config.yaml
n_layer: 9
n_head: 2
n_kv_head: 2
norm: "layernorm"
norm_eps: 1e-06
qk_norm: false
attn_scale: 0.125
bias: "none"
parallel_block: true
init_std_qkv: 0.0679
optimizer: "soap_variant"
lr: 0.00541
seq_len: 128
steps: 4334
Each number is 200 + 40 x the weight over its row's rms, rounded and kept within 0 to 999. Layers, rows and columns count from 0. The size before them is the row's rms in percent of the matrix's.

# up: layer 3 MLP up, 384x96, rms 0.227, rows 22-38, columns 0-95
# down: layer 3 MLP down (transposed), 384x96, rms 0.18, rows 22-37, columns 0-95
up22,091,185,226,235,200,147,195,215,187,190,223,230,234,106,166,253,188,171,188,250,126,168,201,185,259,164,235,226,256,186,181,220,227,249,227,156,241,232,188,184,184,240,279,231,169,121,224,122,300,198,184,236,217,256,217,246,200,206,222,267,135,164,169,233,192,164,276,145,187,163,195,247,157,192,270,165,201,122,239,187,218,181,159,146,181,230,204,212,167,173,274,221,135,223,195,226,223
down22,089,136,218,164,179,199,237,173,155,134,213,182,228,280,213,182,226,102,79,239,193,197,151,214,216,186,240,122,175,194,162,204,186,187,158,142,213,185,246,232,174,175,157,189,226,226,111,232,178,198,253,194,204,184,273,208,139,200,214,186,239,263,253,162,200,147,149,237,208,248,181,211,202,153,182,210,215,203,236,191,172,176,270,188,211,303,201,159,229,179,193,192,172,211,181,269,124
up23,088,209,170,174,231,175,202,213,219,195,177,239,164,183,151,208,161,155,134,146,256,226,223,234,193,221,227,207,299,202,184,253,222,197,121,178,201,230,119,160,205,253,215,221,245,234,175,163,177,140,280,276,224,247,191,175,170,248,191,237,205,158,188,185,187,160,213,153,232,203,193,213,180,134,202,201,128,150,198,232,197,279,195,146,252,115,268,213,228,155,253,186,256,218,246,120,175
down23,096,165,176,225,172,217,170,220,192,218,196,116,212,225,202,142,238,237,236,247,213,112,188,234,216,175,157,242,93,212,165,161,145,234,258,215,238,172,189,270,143,187,190,196,205,166,239,186,241,253,146,141,170,226,143,218,229,175,215,150,237,248,181,232,193,174,189,193,173,192,148,256,212,309,228,212,214,133,173,177,185,248,212,259,137,196,107,234,142,190,198,196,214,148,164,242,178
up24,101,175,184,181,152,173,132,198,218,194,156,151,239,186,213,204,238,283,273,205,203,239,181,243,181,157,195,109,221,266,269,188,214,240,177,140,173,246,174,212,225,143,223,232,280,178,217,172,287,148,228,217,198,191,272,244,233,299,145,254,240,222,174,218,158,226,210,196,231,173,158,201,192,221,167,220,190,203,161,184,266,124,189,201,217,197,274,140,219,176,222,192,185,159,206,272,173
down24,103,160,196,176,248,158,240,122,226,289,209,230,171,302,139,187,206,120,194,170,202,276,242,252,190,220,196,172,214,214,196,225,201,175,287,210,212,233,163,258,240,268,190,248,109,246,252,146,198,297,163,218,143,182,210,188,270,229,218,241,179,176,167,189,273,172,176,177,219,238,194,166,211,190,210,178,142,189,182,217,224,262,153,196,194,229,172,210,225,212,209,178,230,242,193,146,223
up25,104,157,127,261,188,176,134,157,156,174,251,120,213,201,222,232,173,226,161,198,125,170,163,192,182,184,230,244,199,262,201,202,190,210,201,212,227,172,296,191,162,213,143,266,209,206,239,271,193,176,249,158,207,187,205,209,186,211,149,199,159,213,136,192,180,270,157,222,172,195,202,185,175,203,226,239,206,205,225,278,260,288,106,140,200,270,214,239,150,260,256,207,231,245,223,214,241
down25,093,229,215,246,238,162,190,205,258,243,180,253,183,121,202,155,205,219,253,185,240,231,116,225,176,226,202,202,248,238,201,236,195,239,171,185,190,242,240,215,247,88,212,121,244,259,148,131,134,133,220,195,171,227,280,189,226,237,303,208,191,212,223,184,195,205,242,157,149,163,203,196,197,255,204,212,200,219,133,170,149,170,186,180,214,156,176,109,135,177,218,207,167,196,187,194,172
up26,120,231,136,136,244,226,216,254,276,180,212,168,180,212,129,257,215,265,148,237,213,219,224,227,197,123,160,264,194,227,257,248,249,200,199,176,189,169,181,183,194,234,225,198,230,167,160,211,214,148,198,176,180,175,206,190,252,107,171,179,172,287,181,239,142,177,134,236,243,221,192,214,161,156,152,262,272,225,136,190,161,236,188,171,254,252,223,240,239,236,200,175,187,155,265,159,166
down26,121,211,185,100,178,102,173,208,122,216,131,222,178,198,209,258,255,215,267,228,213,241,231,204,210,159,224,170,164,285,239,252,217,95,180,209,202,170,204,228,217,183,169,224,220,250,200,163,203,253,151,158,160,168,178,169,216,148,169,216,205,187,163,201,231,217,179,234,257,243,199,205,168,188,170,224,208,232,135,163,223,219,245,188,150,235,265,194,143,174,225,279,125,245,123,203,194
up27,097,241,162,215,204,271,226,180,273,64,209,210,167,219,216,252,258,193,150,214,216,125,210,179,209,149,172,168,99,228,184,160,157,260,214,181,180,126,250,209,181,302,205,220,256,175,209,178,191,154,220,164,261,220,189,255,236,199,217,176,171,190,238,185,216,160,241,140,230,169,205,166,141,141,240,217,158,207,233,192,215,255,162,176,199,220,199,203,211,247,213,251,210,166,188,126,227
down27,090,174,169,154,217,179,188,224,102,198,193,205,187,222,236,199,205,231,198,137,248,84,219,216,204,322,114,246,195,205,221,176,225,156,231,174,214,222,183,98,248,181,158,199,227,263,222,251,170,169,209,233,208,215,125,218,212,115,105,172,160,221,152,252,149,258,215,199,158,219,182,224,225,214,152,193,182,232,184,206,228,202,230,234,205,239,235,231,184,160,158,155,215,168,208,183,228
up28,094,193,183,197,261,205,91,239,263,233,197,146,172,235,155,196,192,194,222,199,237,226,181,113,228,178,152,209,236,90,242,186,206,164,225,188,190,155,237,137,301,175,206,170,194,216,157,151,246,126,186,276,202,173,182,294,206,203,159,195,240,201,212,244,196,189,179,244,212,178,208,168,203,198,147,264,177,246,236,232,204,203,155,201,210,236,305,160,168,248,188,203,188,172,162,231,226
down28,094,214,184,228,235,274,203,203,96,249,200,198,236,176,281,204,148,214,169,199,200,138,185,194,231,198,247,207,208,162,161,244,224,224,223,191,190,176,158,313,220,198,237,163,206,171,196,160,211,212,90,213,251,209,243,266,104,241,185,212,202,237,239,249,206,152,190,192,198,182,126,158,144,199,205,180,178,117,163,227,173,186,201,149,253,247,257,218,206,208,215,213,262,184,266,194,146
up29,114,202,230,200,203,184,237,173,251,254,222,238,110,161,169,167,192,158,176,242,198,187,192,198,208,225,172,198,239,212,159,158,231,146,191,214,162,196,176,174,195,308,197,222,180,133,259,149,187,258,122,197,131,213,174,227,166,150,204,209,245,191,201,117,205,211,149,130,214,200,171,186,241,145,157,218,211,272,152,187,207,221,251,92,207,263,184,199,120,233,273,233,227,187,184,188,261
down29,110,251,174,204,244,177,167,168,214,227,184,217,140,284,207,185,205,253,197,166,219,177,222,239,199,186,173,216,128,246,237,160,160,228,248,265,134,165,184,261,166,227,192,243,122,176,249,162,128,248,150,163,124,235,182,197,184,155,255,106,192,241,147,160,146,197,177,125,244,204,195,204,203,129,136,154,239,237,195,201,246,181,193,265,181,226,178,170,157,176,243,144,222,203,178,207,221
up30,108,207,194,198,176,89,220,114,198,253,223,146,235,201,206,185,166,212,226,215,243,216,168,200,158,194,211,156,200,280,144,209,275,179,197,182,188,192,153,131,238,266,196,172,136,150,200,158,126,258,241,182,259,157,213,182,202,180,216,253,229,159,232,210,232,246,242,160,245,154,200,202,223,210,206,230,207,250,137,217,300,217,252,149,273,228,206,236,247,164,273,174,188,171,182,168,184
down30,124,200,237,204,197,249,194,212,206,210,179,242,235,185,110,192,175,224,164,158,177,257,208,167,140,230,209,172,143,253,226,169,231,176,241,258,220,241,215,225,156,230,215,117,169,258,197,184,217,170,157,260,215,154,244,225,136,267,169,171,149,203,200,203,91,205,176,215,167,212,211,233,141,289,176,163,211,173,171,231,193,130,165,258,151,200,148,156,270,192,211,142,223,199,225,251,283
up31,115,214,250,201,210,186,205,165,145,201,220,184,139,163,178,188,288,202,215,189,187,220,227,240,181,224,218,230,218,208,144,173,241,305,120,210,154,176,247,185,162,195,219,144,226,182,287,188,298,247,135,185,184,177,180,203,215,211,256,176,169,200,201,265,207,186,222,154,178,206,158,209,236,156,209,234,243,127,149,287,156,214,174,179,196,199,235,170,308,130,135,186,186,240,234,235,208
down31,123,256,219,127,192,150,201,174,176,184,198,232,255,277,208,206,278,191,242,162,265,260,213,222,232,204,225,264,158,146,173,137,207,260,121,200,182,208,163,158,165,246,130,230,228,199,201,148,212,264,197,177,162,156,199,122,138,140,243,129,189,217,176,258,179,157,181,182,161,271,190,199,170,150,213,177,240,129,191,168,159,216,237,184,159,198,177,266,217,176,193,173,190,197,238,217,261
up32,117,256,241,112,132,134,183,286,181,124,158,154,169,226,136,186,200,224,149,174,187,234,240,211,202,250,196,178,175,239,186,151,190,208,264,179,250,208,281,208,160,116,134,169,230,238,230,191,171,178,190,140,264,185,164,167,172,170,184,196,185,246,187,204,237,204,196,188,207,194,240,244,233,207,103,160,187,169,224,288,203,202,227,243,177,224,246,253,143,179,179,165,238,253,224,178,204
down32,092,203,133,245,201,205,218,175,244,264,167,195,188,193,246,164,228,157,179,121,148,223,205,179,117,268,222,159,168,182,164,183,218,209,186,232,256,198,251,240,211,202,196,225,263,152,223,197,142,213,140,196,208,214,198,230,220,196,160,263,264,133,272,208,205,190,201,143,147,164,225,210,211,190,283,184,215,201,239,237,247,146,217,257,176,147,102,216,142,215,215,212,233,255,225,115,132
up33,103,240,165,117,139,132,169,157,261,236,241,248,205,154,169,232,141,172,195,197,216,209,204,205,173,231,154,103,138,285,244,202,179,199,228,257,211,186,205,138,222,256,134,250,226,252,223,214,245,186,273,203,164,187,245,155,194,229,159,201,187,186,230,240,198,197,219,190,127,178,227,131,206,194,217,240,246,258,160,207,270,236,229,236,233,243,254,126,184,161,206,216,228,236,186,165,231
down33,095,191,204,212,215,205,181,187,247,146,202,163,214,114,229,190,248,197,148,215,148,192,166,62,225,176,215,231,250,189,264,192,210,255,202,215,258,246,179,204,187,201,207,212,178,233,176,221,209,184,93,178,135,264,135,251,259,225,197,175,210,151,187,156,194,98,169,191,199,164,252,185,188,186,146,191,172,167,183,293,199,150,186,189,102,235,185,233,175,211,185,236,174,192,219,242,163
up34,102,160,207,162,109,170,270,127,209,257,233,228,151,267,179,237,196,201,199,229,304,152,206,204,162,170,192,168,248,101,216,177,181,227,164,130,194,187,136,181,220,228,174,149,237,141,173,142,207,174,212,236,190,196,225,198,169,207,187,199,233,254,166,180,260,254,218,228,224,189,214,227,211,107,186,206,166,200,248,145,189,218,248,221,214,184,138,179,239,210,160,120,204,202,282,206,144
down34,105,254,206,167,187,193,135,216,202,233,192,189,220,202,147,173,132,219,192,176,186,80,143,263,228,195,147,225,167,192,272,194,176,145,149,173,254,218,205,169,216,183,231,175,174,267,209,175,206,164,271,193,180,195,253,142,232,195,243,127,262,162,222,166,202,193,285,194,199,187,154,200,192,181,204,108,247,222,172,202,212,246,195,181,189,220,194,178,127,238,206,185,202,156,123,91,160
up35,093,204,132,165,204,166,224,259,183,100,297,125,151,212,243,253,206,224,243,226,208,267,161,205,196,175,165,206,194,256,192,182,160,191,208,185,171,182,176,193,233,217,252,162,161,232,199,218,119,244,183,163,280,133,197,205,183,159,217,176,193,189,280,163,258,210,233,170,179,172,247,229,284,228,254,156,190,261,221,260,234,205,237,101,198,242,220,237,196,203,247,211,167,223,202,171,200
down35,092,138,153,308,207,236,182,194,231,237,188,295,243,219,215,179,191,247,213,181,230,162,246,227,151,193,168,240,253,244,220,242,214,265,161,198,202,179,209,206,153,230,189,204,135,217,216,182,290,101,139,152,154,269,254,198,190,242,250,290,233,142,230,186,163,265,238,249,186,209,169,192,178,248,227,176,182,184,164,187,174,197,191,210,217,187,157,206,248,215,190,273,207,191,232,146,171
up36,114,198,159,188,196,242,214,215,114,226,225,175,147,182,196,206,203,217,150,189,243,222,208,219,207,250,203,235,136,207,193,168,193,287,204,297,195,202,152,169,146,190,188,178,156,186,261,260,256,193,202,196,197,249,248,218,285,185,226,189,176,147,165,208,103,186,164,227,213,195,204,232,280,206,211,203,166,137,170,180,190,177,142,133,232,192,243,152,302,196,148,223,205,280,287,204,206
down36,096,210,206,153,198,188,177,210,262,206,207,219,239,147,277,193,205,246,253,241,235,217,260,200,196,148,260,125,230,161,198,146,231,185,238,168,172,220,204,168,239,191,178,299,174,159,156,289,231,200,188,177,253,130,214,213,149,245,257,159,169,219,216,241,241,147,83,215,238,179,234,228,220,222,231,176,192,187,236,144,186,166,227,230,196,248,189,263,208,179,243,167,213,298,155,181,209
up37,089,173,112,190,180,238,203,196,154,233,213,163,126,187,139,263,132,270,209,189,218,200,222,230,221,146,174,182,241,181,200,243,240,211,247,177,256,190,223,157,244,172,285,202,189,236,172,171,256,165,133,138,177,231,204,191,200,153,199,191,212,190,111,168,173,220,117,243,147,184,202,232,231,192,190,153,170,252,218,211,274,227,246,241,188,234,247,222,254,281,208,154,276,214,141,208,200
down37,086,149,164,150,144,158,168,183,162,132,215,171,209,226,137,244,252,173,221,220,181,195,233,229,225,170,179,158,207,206,197,233,168,167,125,252,247,177,91,206,163,161,105,153,307,263,207,177,175,166,174,156,160,224,206,229,198,183,197,214,202,179,180,156,163,199,196,260,226,214,200,137,141,167,253,180,246,173,217,241,233,252,249,212,213,119,280,153,225,203,254,174,204,193,170,219,183
up38,093,222,247,135,165,179,202,191,177,153,157,220,173,297,175,197,182,187,207,184,255,211,201,176,176,157,154,224,144,268,216,204,186,247,244,239,150,218,193,208,150,246,165,186,209,231,223,151,192,85,221,247,247,275,244,172,166,196,152,221,202,198,209,280,204,189,155,226,243,171,191,265,269,202,198,177,183,206,202,109,257,203,169,151,205,233,190,203,262,139,261,150,237,248,159,138,163